Weights of a small transformer language model: 10 layers, a variant of SOAP for these matrices.
Each number is 128 + 32 x the weight over its row's rms, rounded and kept within 0 to 255. Layers, rows and columns count from 0. Numbers have three digits each. The size before them is the row's rms in percent of the matrix's.

# down: layer 5 MLP down (transposed), 384x96, rms 0.22, rows 294-362, columns 0-95
# up: layer 5 MLP up, 384x96, rms 0.287, rows 295-363, columns 0-95
down294 104:144093158127117107139123083136143100110125130065152132201091127128097089205178119139155068104114126133154155100128098133117065086161171100129129161152127090072125129144086092110105153116104096149115094119105164105121055104172103085108175112114207155130170195142083130137152120161088102170
up295 111:084118154114149118121075076125145137112120096108125143124155119152130133143141120075124138148130094065114104070143147130135178111138145182165047132216134150078110159118166137151127116146153166121120143085167105073169104095150118161080084060085120073067147170117098176141181140132140080133
down295 089:103125132011177123101130125136134137118122077111134169147131116103051093148098173079110126106096178158123114065122091117152132120119119119125173118063095084139114108130127091147150133122112102202132155138109153197103135137128124108180086138153168154159160086107109136209111138172162098110
up296 104:146130081136138151047142093094158127111105115164092172141144118134101091204076100065115147104054150139091158132120142115106082072130128125119172103088139129121147146175182121109139140106176167202100095164131063101128133145147123121090109091104155180120107157081166150154179132130134130081
down296 102:123171112117196102089179101057148168148132071108147108132169128152093134151089099143120142098025103115119163069112176137157131120115143103120123168211097108072094134093119090128132164138095094145118154163134130100139124092087076146136160113112137117074149128155082148150096175167135165107
up297 107:112180107130174137126152079168140117192068168070182125141113163147169163178148082144097112097147215129176186123088158158168178149146086079155098131115112179122169145138119104151161102120133127178172167130113162125131146061122126112121170136162137163145146142109090142142143074126161136130
down297 116:173155061131160127138112162209116183096146124135182148117071124154185148148101134099132089149087180107066091128110189131121140132208160090102163131104137158109107098141097134157128173077133137144163139164154158154160123164174138126065134125125128165137104136119065121114078153109151121184
up298 114:140171098108128123084080145156140119104117121129124128109152114073075155102121180154163154086069133110169079096163144138154180159152105101175071149173113160157137132125099148160196099129099133121146155134187102135094124062162117165064144100193167118095108160099126105151093128127153138212
down298 112:120137140143092059090164147147142147106079107140125117138136166149118082119133125183119123119151142122187083116134154162141139171132175160107114061147129135160147099074112082142134152097087096079110192133114123078160123143079059154187135105163127200129152101172138069106141139124041110149
up299 112:071143141150108109086170119136133109186156158166065117115179190108148107184191096157116117097173174125134147171099126160128197075148130149124155126151163157159121131151102105092106106168121087119171115124140099138121129172136116172126087111102139177115140100126093169078140195147209088140
down299 104:145084116097138137188157175155153143093097135104156115109121161092088116137170149107154146160132108157112151197063084140095126148135075113116152158114066080122157159112131136146121090088103080151102166091135132144185097142089076170094111077149130077103164169117129123157087142098046078156
up300 087:099133117172098079148103195087125140147095127104019138134153065140140124126111137153173070108137175118114089111132098126081176149130119089110123150111208099120077145092164135167125127111173088134151181124167141167075127157116108118088134140143178161088093128093150137125161116137082182139
down300 094:117092138162144165145119127132056063129105115116103098100131145109105136178089125161168223113071106163116134124089082103090096092135143132155064130133100150141105132140096147052105184114081132157134122152099136140177114119145130111137081113171122131156196114127115124175172106193173077103
up301 109:154091150112115188140071098145155183154112162112180159164087114111165167143128127192120006129126181124125106164140113169140123163139116091139118138098131122094170123126162059122180074090139126218150148123122181115115108124139189157114139126151096101124126171116132134128167132114149150116
down301 096:127153211204181113085106111125053116115159054120091082125112120107085109168108137150128097115163087112133128121094105131153123117151153146123063134128171115162088104090097106071103136142120130117161138124113131158112191099156144044117128164101085159159168113120131154078089124122072111164
up302 104:091139134191196161118116122157151164117128166130119147123116145074115101136100102102142139082148080103124165196124092149064172123103134138128147167086110114136137168202143108151167085098102155130168112116128110154194134117126183218153178130133138156129142073051124144089149117090095101121
down302 119:151132088099197142169120176133153141149136157165134123090167123089121121088175119154145132168178087106077172156121151104147126189207084130058141142099081048140107111165172124132130126169140141140152156153124099120189111169125148154110117100197121135136122088142138096109081116183094112092
up303 090:098096109162097120163101094105114118200139126098145103204145139073124170094071085138125113140101101134134172118083072133119162133118116148106121181082140154099130087112130147132190198134112110140131160063078203120123159105136160120109107096138053126154122119092128118105182171103125164174
down303 090:174141132067159097176137130094128104138160137074140127107140129109100145139111090114101125146179097106177103125156140117108066116138148082144083060061155095153133083108146117084096142119101166098131159083155152093171111121165073172041111163116140087098123092103077125075139130107172077135
up304 112:143126095155104143110129130120151121127126189106116147077092085079112142128142153105142104115103141159136065169101094064074186140126101119086034103101170129101156149178150093149146118168078100075141114127151152172108120088137130143131071088136177122168122121119071073146145111061084096105
down304 116:124133124143121131139135129099160149096167078159130179095086152104145132144138142118160129184180154179061107059175099143160091091120148123209185177150100143164168144101057119152168079138139060144118138108121142154085126130158121131086129130124146156147118183158154076175092142136099145079
up305 092:052103111162113204104098091159138137171136181125098166073137132124178157128147134130113095106094173110153148108146155153136113123147161173162167082163105108088166135120121097106173133094127135127175137146141137070114151156180158125140148093153099165151068170142083171162128179165149216111
down305 102:107119129162099112141048109139112067166202173163091104099166123131126046169133086152161097135151091114114124122125151110127125076088115137133059084123068124181126144188108136157121138147140131151147140190119098132151125113140140127145108179177120154097134126144069090085123048112107117087
up306 112:058126103125144123128115133142129134112131141178035168060096155116144140164173116114137125136138119121098124189128096118180112019104127067155093074115143133119106161078147131098133094108160127118136133113170164122116144158148140184155057059118171147111184149098108099117132106163135119105
down306 107:174130153155112131136106111135151146156119141136181076133201113131139083209151183135113116097091155095130181134088143125106159155183183100138109130172127193137057101139143144193143115139079136137116116150078127125155095111075153186146160117114127154082074084098157128145060147135111101117
up307 105:169105115168124196145125187118153153105111100080151130130120106150116100112132099122113121140187191102123123115124143193130082127140085104129110125132181142168058180191162166108181134129118101153164129139138177075101148138155069145144125060123166178073155129132082103126144106073189121133
down307 097:097056130144111081142074078114117103188077083099136125098107144100108167154123130144122132136158156135188125153154161086108136129144158145142127126084161153132167129142077116165110119170126141115151096099146189162119124128145087162136230120101093089161144065212209123140134111150111127145
up308 094:122176102164094097104089042214138157144107118126153181168104091149128112140142134115092155067065141145137121114118178128102123149173129109094154090123084160188129119114131138147167107170117137106151096126166121111083155148108140152117135153130142155139152084099016179121128083158167149146
down308 089:095129208132086157149110087106163105146119137118127114114089193127100127157069099127117137174116081145203098176133151123168107122097098093160154079093099144130107175182084061125149088093115091075130141118160104158136153087151174101151178128140149186116164172119157160140086086145148132134
up309 099:159158132106170154163114102149187145134085162106191148122092129097218151112167136123096112103138116093095144120137127145090133124127119062088111115119176142157136146178063174107131116049122123161181155121139096129160149067126128164048180140130091072152105125098109172121092110135145089131
down309 101:118100206109075148154093174161109101089101084155121077118101120133139100138132231092147062101124091124163164110120109070132133152131089169125134115101160125084093138180085165100164095110133145145119102167109089107050139147133113142144098124096167117108154055145162167105103124157129103129
up310 091:133139150168167156116061143137146117163105153112152121160194174154101101099139148093095094077166169191176120093166188106126149153102138159186050088108154124172110180109167086131123162079114092110124158131148102112145133171103169105108180166172173115112101131088108119123146150149122085099
down310 094:134062103128154103150144095126086117116107178099165158105143110065059136133170091156107080125119127120202153104109109166115079166108092072103136125120158130191106108155150099132082139125091152098111129079095120151119132118075079132095099118178130096154112111108125165132094182179158208168
up311 089:140107100112200152122089147140128138101085169132178093125075160155106167110119136092088061152162117103124111113145187082133184157073137144173117123119176155103193086117138135157139169102115133162135177105161100164134146136160156123048074150149127142138082185152157157112162089118175108097
down311 094:160133186179124112156121120085060078195136144126153109142088133162148129183176050146102096112101127112119114142151138097184164104153107127136069063106135178112154125165151104090161116054136118164115123114183144110133115123146157105105161079108109178070119125171173142175155116116099111120
up312 093:146154163155182086159059109115138122107087158116145185103136146102138130121157081141165128146133138122121101097141102157114132101079154190063176142122124110165148115081145171134127121154147201072174155084142141184180071106054105147138079141147133101140181196135092152133162153125114119122
down312 098:119147139154122105045174104151123130162174113122078156185152126118092150148112139176069122105136106073025151108126125155131096140138101099158103099180194109088127127113095090120117119121104108134105160127147063144125129118173144142068149121088133170110137133105162100134090213150072113102
up313 110:155144087094135131129120124169124064110138176108153121099161180220156125115091166090105137091101118140109151125158142124143185145112157138136083190146129141130122169099130149141205193171142169167125097132168149121113108084153109105147173137118094086057083191119150115132099120185153150173
down313 106:123175101164109174101183164095081149168134183111128108124119096186083098155143090159091148110124138127117122129157098054144121169103171168108187116148095093137150109162150145164149085080114196075101117157143162198119103150149141079154112133138073133080138138149124102128137160201089136144
up314 111:060141137179159117080098135153152154124094137109088168117107144112053100176108123045114123140144120119144117137141151128111170131106077128068134195106100110146150159194162118111076090181138103102134165139121098214136146133109138102119091097161114148105144212165087134100150136113099142104
down314 098:103152204115043137122127102122132096163131148100105124107122176120126123073119138118059152101158142108036139123157118075166082117180127136107100127130132125092149150107151123130131073166143057134072080088176169106146197159077162159148171107144119089132101149127148143115082104144133133100
up315 094:141145148113160088140139105122116136106112138113124192144123169076147127095101094150105124080118097097129153180128167217120150102096124080165116127166107102134185105095101143123144152099144099124208084060129142141187138081154147085097112101116162159148165111073075170050090135106113155125
down315 099:167151174151124137135121051120090171102095100131139120152104090157114102136117048130083122222120145131120137119092141141146109090154143127125099104103120110122175192193131076128144108194134083111068092075140155095094104153120141066133122088163117114115177088145078142084157116148162117126
up316 094:132092115132111145099172022054134159134109163152124120157140126144162132159103127113139120062181156110114190176188147110111092086090097088110117153108139199185095155135175114142136124116149168107109101136082113137150135128121079090075105136140140105186113121157116116115067179169111139139
down316 103:121120122138084173192118093107112085172089113177122125121106123153113130188135138080092128143159176090103123156183152107109086131091106121168141138125093165172095085137076101136140132084145242101141144182153104163133147128121159135169105116158129097130062140125115129088094153121194167080
up317 132:100145128153168091131105129190137174098142107117088089085129119131131132094139170135116191150039184124151169160158114161107123071123089157128163140162165074114116159115182094147132116146090132100161161144131150179148096080148164118052082130068167126152156174149123165130066152126132147138
down317 118:099140160099093121136180162145128082076069088157129112119104163125125117197127105139172133131190165170103187168176113192135057131141161161171069127105122133116163166069126189134175176167140089173167137133151115101105134119119114125144109172146114095098126098132165116127105139098091093096
up318 091:144094114118091093121089104155134159117113154126128157133153087041091155073125177120098120083122138165103074143161105129101161147135112137135131146076174178190088100168137123140092138115136128155092084045156104133114090169179101081133140137062077150095123079091132178120144172088138108143
down318 089:121096062160121177192119128147139078132119120105124125164087141072143170107112154099144070211136103135154115117125175119128103081153126070118137119099059214155141080150099142117121152188141137160136088154176097144116124171165186118109133109087095147143116130081123093138157173161166147135
up319 119:102111121158118138150121204178162169140087123121116194118121088122157123168118159138088104115166181114184095110060140165110162089103072036116107121162162140153147111122147123078137102157145129162093125130099164142144181115178100147126107132143120077128170118075095194140110128118138158061
down319 114:165175060179095152152106097123179158124136112084109111107095109146149082116134151164164206149166075105116096143097101113140170157110171096179140159112191125086175147159065079159068123115155173165127142108159127167148186103100128085153108125159105173154093119089139131146165120146118122134
up320 123:076115089153130142129131081144126153139122126165098197081082118163114077155139165135138193130155103153134149113162144155118182116137115079104136117155174087123181182130127182079117139204176044138113112108150127127131152132147105132119091149069123155138180135147129100084086138042124104109
down320 098:073090171110165127127155159088133120077137128117186120108109117085106190169115114150172108114151132141101138122103103155141139119145060186164052088127096143123092163147178168111127195145143097089148156145120147130094139171128124112103162078123137140178210151090190175084125121115082141124
up321 110:069121113124142095141085159114143156163134135143096121144102093108122135091152155107123142105089137089106093067077173173114151080151124119131126172156083115204154145094135120042094148219215097152151142131111094112152084141105135152137110134133072146166147159116163150113067094107143104148
down321 106:160115107119131141117115153150150143133101113147123123151168149083140153142053111118154113173112142185110175121078072092151088179066119171170162155154171159137176137177102131145086162176140091118074159118124149048123125145152048127040156121106149138107141079144149151104116138152096110128
up322 115:149174097208145114123123144143105078126211140174141119099150101111169186125158122187102092124151083107086115116115142155106134150135071149113084089147189116074141147063087123136147141151106152165109152098184145075121111145108186108097119095074130154133066120089119116156135083099117157150
down322 116:121149060126158187192147145133118186136173147084129140115161177190118152100137152135122146074145145193168085166056091138158148139115102126097120146123131096115177129139157128121163051094162158150142107154148162136179145104060162110163141122117155152141166163116148096098132128139175159070
up323 100:160148135196129151076109148104143139126120127173125154059160101083131145085100139161137124107102123119099070139126115126111141052106150115099083152066154129109138169127156119197147191126126151109187093120171168095181109098106113148121084143066095118130104117169157151085123122109047106075
down323 100:130176152138138131136144104098103107086107129127136111062087106116122102109129132175157104193192116137174107081135137094134126153164138155111099157110101150140091118141108128058126102161154045053158199119110115153159085117109032097069103154110196086128132126118089151108138107136136132105
up324 090:110144092160146132100122114082161160142071102185138119163114144112088123158113116123112172045175165085166129084117221119083112128171130123130076132127127073121142103135112174111127151054139138136067076163110112134124142112105132110063175136187156165164132138152102119077174151115103129154
down324 100:154174124065067108130149111138098183127085140145188101161134093165099181109150099102157145121109085132110129108108088085152139114161155102126108112158081149157179132086091166146137111106059071150151134130129122062137122118102130116159144156148121112107132185089202104104122101094140110027
up325 102:098130155112109122121098085054153103127098152090164132110140150110195113102173098124072137116110159138186212174119043096140121097172107094121116112069144135101130102066136104150119161168148184137128097075145163164096141127103117136121135123122143102156146124076117134146198054148140143141
down325 095:102103147153177140109187128138067069140138120168122118050149182107107098142114093112106113139063077073142093110140115110155094152119065123124103135120133129192053099138115130113123110141134062132165109132202123076085159127110108127101099138130102113135078116146091143117074090093148158074
up326 099:110135115170116084127140094097110105174122173118161034158138132153182076097080112134132092081171140088138162154122135172057168082099151148136101136050114102179137116149191109154169112154155138112157090146125123167149115121094086130084139128126102115143115082122155166079116163142072168147
down326 100:087148147153134132138150115190146111133193111118081121150127118146171080141078078172167189158160093157144179156138161125122088093134064202150071100162142127163130133097142137088124138139169145115194161157178172125102113083139121172183182141077093083144119135119105152162133139160109115115
up327 097:156136134099124115081107068111163166099191103128161160156159144105120141117162129136036140148127117129166140122163158140149165094080088133162131154115121169130147167136169125108103123120179142097110125148194126153110160109154115120104133091183029162065201120064137155123145109098158177130
down327 101:170175113190134111103124119081157147139190125090132130085113089140142136176132085125079179165127143108134126106106092085179146134119138134139189117149165084062135107112174118118093121100126147193063137096091080159131204087103174134080141116145135055151155148135161159151095111142140089110
up328 022:134144105107210121092106180117152173125122208141140090119171128126140103092108121154130109155104153154141138130174180138098134051083152090152136113109179168131159145141194155122173131085136135133132082090186187118127160163147133147137159111082090080153065167116140121101103122067173153128
down328 021:125187092197088104123046088123137159128172155132106107140106104153183109108084158166137133122121120093158098146098132096099145166140180132129148129205094128114132101078114067139063121104143103132054171195163129144085127133159138172111141117177118093113134102108147134194167143156145118099
up329 126:164158087166160142127160086169166181103128208158126146107114185132105168141145116147113111123160081128171157126131123073169180139145164127103203114128181098135101171100113205123169118097109093110104137083162129126097114120109148147166151201151173161175109099131119158116155141141087077100
down329 112:127112089216131162136194127165115096129136120116163129140140154114164123199124177115142136054168078110145145158075161146113149166121103132125054169142139098227136128132092142146152070166141103122115096139163147126111069151158195097130130187141150116111146122112113103129136151086165158134
up330 128:101137134193174151083109120150114192141126138111114115172127116166135145163167127088100150105104130139158151137189102159136115102080055073130069110118150118169128171079117128139102187130167111053116083069150136113113164130151144118152114078114097110102093099087165131067081109093085089103
down330 107:126107171128149148074103144183124143135155070106157084117145188141130140149129175153203186121130073131114107164122132129112080120109126191147135222167135149151106122112124090087125152112159171096182128136095110147144224147088090071161097133104151154134124163132118130167170090110109147124
up331 097:131129130077136065141170119059121160136109135105149112135131104091137150170123159135075091061150064098123087119144084133111159120087145163111093084105155092096138084138092126125113197145117145140171045082126156108121131116135145114087178132072152137119173115067082138122092147051149119158
down331 081:140108255193195131130096109102036168123133102152139129121090165123100129153123105176124114163113150123131104146152106157166116177106092141104106093177154144132123140118154147089090133136129103144168129136175128150181098122131109135105129110139160152134133161153167089116174139189124153179
up332 079:149171164054154086114133112120148079122076157099161177159191128141090150125142117119113128147114159194115134147143139132133138141088137139049126074125158155139145129065136045155118168145126119142105162110106141160143100115163195191193100181097143128166086115098135098108107121133187108132
down332 076:160155152115120158094197138074154109161114141168108104080140110165132127132140138166108152063105136141105115116148116142158138146186081108167118099176102130107117095142097111075150141184148142125037196139123114188152126104150137156057191089158110143144140119181116146220119136126118130106
up333 111:170077153076141220113118123071143142150104155136079133107090183098124138076150086153155117139086135110122143144173112156101138090051128134102115128058156152115114140101146143127114169188123133137141153088095115167140133121120096131095109134150133138133187150161119185126148035088168146185
down333 102:118086118116089150152171161156062120129130118119137136188113080110109144166166132146174159094107097175131116138117141137106104185107127138141110151096071116145125127137121134151054138138121072080077088133162089136101045173097100114086168166116149083168156153095121118184104161132144218154
up334 028:084163060153149110133142087115135212109104159171141181152169190146090153114145097146126103090114111082135095163165149166139217142131084139118102144150071109089128140144137103095123134167091113158162152139154168165143132181121135107072171108129039160096102111124107128091114142115165101126
down334 035:151147101159121135165181141143132164148129143163075138130099199102138122146139133152161143180143074118147091131122120075093110118181141131085037115139158069146129040138105107081160133058081118113074128112179133152112163120181140162119125138122110127107129150179120105104151137113170203104
up335 088:151123196086155100160093113143144162158076103121067149146229120126141132097110154116097168133124108112167105129155171177155170142100137103135158152137151147081189150118150163112098121192104179118121168113098112131185071113094156163081156161126093140165152185093098138123099142107173140160
down335 090:116111129175099130120130134160082098057137154153155121120123166107123148153124177149126084102090171130126137155083123123096130172109100111131096193149144097224072130091085049095119119131081136091110135133139100208181099110158115138094157098171122082188163105118134108164132155141081109118
up336 095:160119119199109147172134111169119127207178126094109194114143147102134130139097150074110218048122188115124112134140164137122094114080122097159109156108163101136142107162135094087155134102091130110162087127129156092137171092175106176080197181131097150132110120145095153138136158092127123135
down336 096:153085109119104067161139164088146061180201060131133115107126142117138123122137141122105150121113192090138154113117152118156123176126124130135178122094133077068154170151124136134142145117137161139040058112106136095113120097103149110098113163132176049173148079098115173114104107119162166095
up337 120:111121126096117215139101152137132121111129159108127133127171123136145130124058095142153101087116139104102074118099068140115136145106150097087138158104134154137158103066161096159151123182100155128151107109158139106126108120127181098110081116136231149095091168128121108123190171093123092238
down337 118:072146087147131078153171123132085147131141155159058059116144114109147106123114114151099129155139114105099163164146179127105108163129102029111086211176142147133106148142144128104076159186147114130147064158122113067167162146148073119123066126115132138125116153133160153130132115141054115142
up338 099:112075126146072095072130108160108160111108135152141131160108174121121114086146084125062102099156192104106168115156113130134159110154068123079138115083155123201102143139165119089148161158124142191072103064116104130111083205158106138116095166119123119138127098184092118093161109186121110103
down338 101:119097115121072176143114163145154155155197111091126116068151151137154120180111073149105158137112174070150102118097146130105101126173151152176112138122125147113122115140151122204127115085176139149141092097182090175149118112157169108130089129153129101122130127131086086033046120123094092178
up339 105:109113143172169116135129121092148175104136147127160139136104132122110109109181042119154106152128126160205155153141130181094144145050146108132099118157158145158128160145180153115124173209145185085176192106083113112109134095102154125117141177080086123122157152108126148135200109174115128175
down339 111:100174124147127116164141121175101116158170091189078105144174111177195096114164157128134105178100167151124135174136060123122136113116047141121122114124130113153116143160175204117056111127078108111135130139032139133147149135135165175134120083157114101151091159105134124124090169121106081132
up340 099:121145117153126101151098078126091130070149204167083100129123119125113108103155171205110124084087111161150122115081117145164166145124152098116141163135094146122170107169103143082176207189124097167135153150137167093144083085104138138161173179109158186133139106101126091118088156104188151154
down340 084:120097137087113187113089186165106125128125112107161079184131145066115092125126178134123128092145096124176173150054134110104158153128113144155124144122146153126048112116100117137124144095160127117108072121107106146144246172075126153145090095167157121130076155091138150130065144124155114158
up341 105:134176100075172129135106128188085144126164157133108158155155102108124149120059168174071169032114109107098132167092127142148141156126128132129111137056080167170142103142132154137068200091155096132116133147162133178169153158077123110089110092105135104135108114162100138139142127158192135161
down341 101:131109082140157141161156091140112115085150157179115149179123157074146123084083189110124107097166075117116111089130106111148115185147148129126146143082080088154094108082167077174091181098107131128100142165110141087111144154091098143182145156157150140139032144076147118108125162167121194127
up342 090:147111120109152130161102157125152134112081127132140145135141116115070113104135120087189148097133117098065098102127092161137163069056129109105145076105114147103160104100136080137118161160099139150141100131193094162161127161179152097158079094118191156198167122104117185167110092099123042159
down342 090:117101095118138120177127114166122080123126179136117163149150158117097185154120155077077160145124094107151172122176169102097039139221157106169087061140095089115134145139120149099127112115132160078138152114094117109126100139137124138120146153154110119124108179148099104187070141124152215169
up343 041:154191118144129135102077112087141136134120155101074139178120089071124152086127154136074086107059165127147145160179174160108186103111128137165150106118143140152125090111130159098155108150170164139155155075181184189099140142089124191156144145170179176097125132117113092123109125093179148085
down343 045:188130124158191086145188137148108165075072145128095148094103123056115132144128127096128167119097123072132105102087103157050112092113142161188125077130112125112153079181124100135090150178103136094069093082162089144154122141118180116124099127132121110159115155178118132192144118098091102122
up344 090:157185111130147146130113095121139150067117122068117132107105145133158129132037171111140158087123181146150123151127153155169202136103150139154158108179148172109093094098130126113097165052122180150131114116144094126075147115149108160066108128177109178134145100135088080144138130039155144170
down344 090:139144213103095157128050089115133099128087130121163115134114122140131130154114180111145156138138128080147078176057119114211187134095104164128091167172129139159122136106128136091170094109117133067121095104080179106171178094105121143148149155130154159160098148148111112100111126061098074140
up345 095:184125160123121115140176145112154111138085131140113173108122101076160087061114126117129086113127122086116078106076133197111151123095118080164141149167121132124159120148164103101143199156111166223134113143106125086139119099156123133155100125135149170140118047061074135088155142114099195110
down345 097:100149166120133115204129157129165134151127141110122092122144107124150075137077150131148108139156104154147132082116144122145121085128115120105095119108107137177135108047113191107094083135144228124078104131077087070085150186091077121178086069138119131094134076127123113129093183127136162164
up346 092:194151143101160144141130124138112132174075142067122125159135169152138196070171133123122149109117126108131124167110166206123126108103162113158060164102123096168158086088130148122152153142104182166106183105149144165185075113133097133073117177122169082146171141131087137093160092075107113138
down346 101:138099151060131153097122171128213189145141085134087114195146144134139082081152166175073112126145152126125149161148108121099134161161111108107141160157127098110157138119096099113116111086138161110114148168071188166102089162150136152121104145164104165120150154130195082156132168209081154143
up347 108:137143110129097124128120066115154061085130185120131118096062142146156184138104131174135114115157187133141125144092134134136141129088140149094095083100178133152091104143190140168134089209161112156202126124068138154161089125119080137128150123115162123111181128144051115132173139123144165062
down347 111:122178130131127105131154162172065181079170132105123137153144126121153121108095177071105131139109172156082153115153111132159137174090134127179164148169127128104138214139098125137178127141100182114163121060164112142070177121106082136207106103116100125128135210158118110155112177125152155128
up348 097:136181131077097117148088092077147094106064133151114130136143102110130149149075079129125102090139150131107120131126124118115116073119126117157188129153196158123146052104182096114168177107089184146118075111157124141123118071097084170168053153092066141137145126153136144162107168077153146136
down348 102:099128157114147114138188073091086125140115135135113119164122104115058117132106120132169125122099149198164120121132168116070078118127115124107121156150122136092132098075114209161076108170109078159123114095143099144113178136193139072190098097124109123070094159124147049101186163119124142110
up349 098:095102137148155095131109141100150155127173054133104087152143136097106062109158119114175104097126114167086091104169099165136140103080144065099109133121128169142122093124133077125178111167140138170160139067159107154135144132098135156079110174168137081076188170126093188076180081119148146156
down349 091:083104138099149157095093120063102075122153177099092134124115133126087076152140096159118138093156164154091093111074122135145086135123111151081072133132073089183109086116080097109152164129086107124156182176116065139151118164110151138087189139151130199130174180147089103131134139181110124114
up350 099:079113147148161098141071199105149153118173093194132119045142177122151128144198086122155158121160162176110122092140121129174120108111084099152079068138130170154113128174121109125132098182172131083156179118141137148183098133090122133143133117092117111093159170162114113115168156076173128146
down350 099:116180121112193071153177119168170074166094119120071153115086118151160198105096124126158113118087162172151189176125083170121096197122072180174126139129150152162128092080130124140147107112103166147105097152123188170130117173176179132102098108110113129133157110111132132154123165136137096138
up351 047:129162090138133139121085119084164160128111167086163168144117128147132123081141132162149080089098143081176140098100105159070144152161079084152070113189162197112150166089156104119206146097127133138190199131105169136137121113139160124121155104124167105104102196091097093140163108113103124158
down351 059:118110107117161146117092123132138110101157134140168106069134055118161160153106149168062101172155136129054124150131149109164128116146131056099100160079114109110134103179110134111126154164150078192181120189086125138162167101129137125089154135100119125104149127151085139237087121099103157099
up352 090:170126144136166190076096183120126157122117179154090137140152131121088135131141134164162134069146101103139127147133202185114107132099133076169063105123132146100133161099130150133177115067166093133121152098141159168144174113121161065069101072176067089084096128165135149130075113122146139141
down352 077:156154121120155082155113134134123101140140126113176105120091172101161150109134134124177075106143126132133161143076083090152081115116113145095175125128190159166102149165055121099155159073123144175150153142149211125149190097139225132128088144168078129138127109177121111114091176091110097161
up353 096:144200125186118109088093131107151199158163131139119121156167091068107171124174121093136180090108100103083163165136119124064154170099154075163153178115169138162151092089108165108142121076129124085150127177114085140119163135087158151070101093111136155169130116114090137079124111109076151135
down353 093:127146136149157140087191145080126100200135095168143183190108139136070130154123132098168198161133108145092088156115067098098091149108174120089165167153145118086168042143084166141137112046118142121105092169166116163124164145140152129079129127113131123086128144127113102107125092130144092134
up354 104:180077087090143121124080118123137175096124121143099157151139125140069107134194102106102105088162120199126124078101129112142138177104091151128147092140138120133172099095164158131103149143134102107147093155083130108134091147164091153148132057089153082095065150190096189093083142149169154068
down354 103:090113189128124123180124128099115109138126165092124147149159145163139124129126169155079135148074178113147140127089174201104183190088174120162135077110208152122110111142105099081109120205111110105117152077137197142112081136162063134104119064111163162127127118154122139130127094128124109166
up355 106:192083152123154222142112134114146119102143140107128158127070181155164175078132083144128104109128162126139106135142114163092087112095104110140116177097180112078186143152148112138140106145104133153139110077154119194176070133171110150084174156156176133142134148139127139084117062119188108171
down355 090:135140144054164204143208189187199073127099097107078135136097142124090125126147133160190134087114084176151107169105175098106119157132123103171133159102142070142148091105103098109094141144141125143115145117134140143097079105084075122117159159141125085146146132098118108200135152142099148133
up356 108:164100138095146082156157074178163114121130127177154205108091109180126194117097159134105205105133129140146151141175183152089178095166120110110075165098151109119098126126119165060129103146138101113108131132142113048167053119169105134108147161151093155114172128125150092102127110125118092133
down356 102:075187156169206146113237128115095098119107137125139022135102118150130108130119119125135177170092116134119118201100125101122134110126148170166138159123143106143135110089135086144086162093141135133178127136197078182100103146071114145157148120133123128143114147174136118143176155097157142119
up357 093:126168115167090172081044143130114151149157148159174114183139136191180159134160134126082156105154140119128150091046148143137175096152073135125140139095145153128142164141175112132063122137157096089120131193153096112109099118069147177120116101163130113107164140167118105084173090094181137141
down357 111:164144091129121142174161089104174113115072114127117160086114091083178166071188135156138137155126138110163131061180117144155127091106128145191097140105123119142186115182127102183108150110125156177136115100100093188076166145137183124184131151150140150135130112170206104161170156151152120110
up358 099:110124110171124133094145141103124140109100145152147119086142200153092143143116135120052125090152140165108124157148166142093129091138148115111146189135113057099090117137131151111085154107195139101127071085098137106151054203126078128099197113129122159119145183204086126091168156131167145128
down358 105:114122126123140165135129106095194148114121152150117104153141084111103151137095177150146110158168139063142070118128135119139149157130164108088201104159139166141153048105092079138116121094120158114108103137161114123047121182095121079124154163216183108172114138102102056158117126109115161091
up359 106:161144114120046121164130084127103132156150115147116171088166162151146143137119115148150083124147124142139130195135053145079117120110131088115079109144126146129152122183138076098177146137118154094126171131112171147113086075221094173069125151116149129124119167154071179085186115088140088126
down359 103:100107103076128127136150140172149149164118103135120180128117092183132138101121199161127088092112146088052177186142147102062123146154109127163144130144089141098144102168088120171065062089078147145146122163161105121137119116150147156135146156203127143152178136162139154124154159056114083147
up360 105:064128114122163103088135090173126121128132172114144123094131192148106139089125087165136070154063136138161114154115099143101153108108126116173090070174185103169104124088108138110095128167149124132135113152098069040153112090115151133171094133162141133114083106110068158085100050095160153124
down360 100:124145127182089129166091182125085140072145100129140153107090129131116094173141125102120188219162118103072121118151071114144166140141169150179180150113087131139103137104161120192171148092120163115129140096115107154167153131176129107094172118081106134153106096072160093173095115187109145174
up361 098:123109123140151100113166114079102158167079190173078120143134113110135082117114109079131088087112129142167186075106074131121148159160037140110126088160142153107150088089099121157164121141122104130146159136122092154106139087125086118145153152105157134176110122057137165082176057077135078105
down361 098:145107089094164119100171154111147108142071136107181099088116178111058119180181107103145119231087114132103133140103087099154085099160102178151135174126146138176175141167144122133110138115103141143142104130152136229071162122117116112057105107164076129123105121140098115116143120145118140149
up362 091:094126133091132073128085110157124150117116103178116161135131179111104145110088140132149142142042159152110119135194127077164105069099139185121122183160157124161156122078173124074115162150142137108105153120212141153121111155103077144169118099134143125106172116082097120058105103100191110088
down362 105:114141114090088126125152118202118069106189136137116078115170146119184155175102186139128126129117117119096141144130142134071116128113122182126101080160111159185184137179170091154140151103074099090104179158054117090154103151124132107132153114101186139198100144108088083122120131162111162103
up363 104:124099117123143102126154168043089067154137178143150093130156177140122115107131102130112146101154162130199213113121074161146115137073112157140149105070150098119158104069194099116153192112101160077087139120080137117120185104072080145168128121095127141180114139161134120118137135114133144131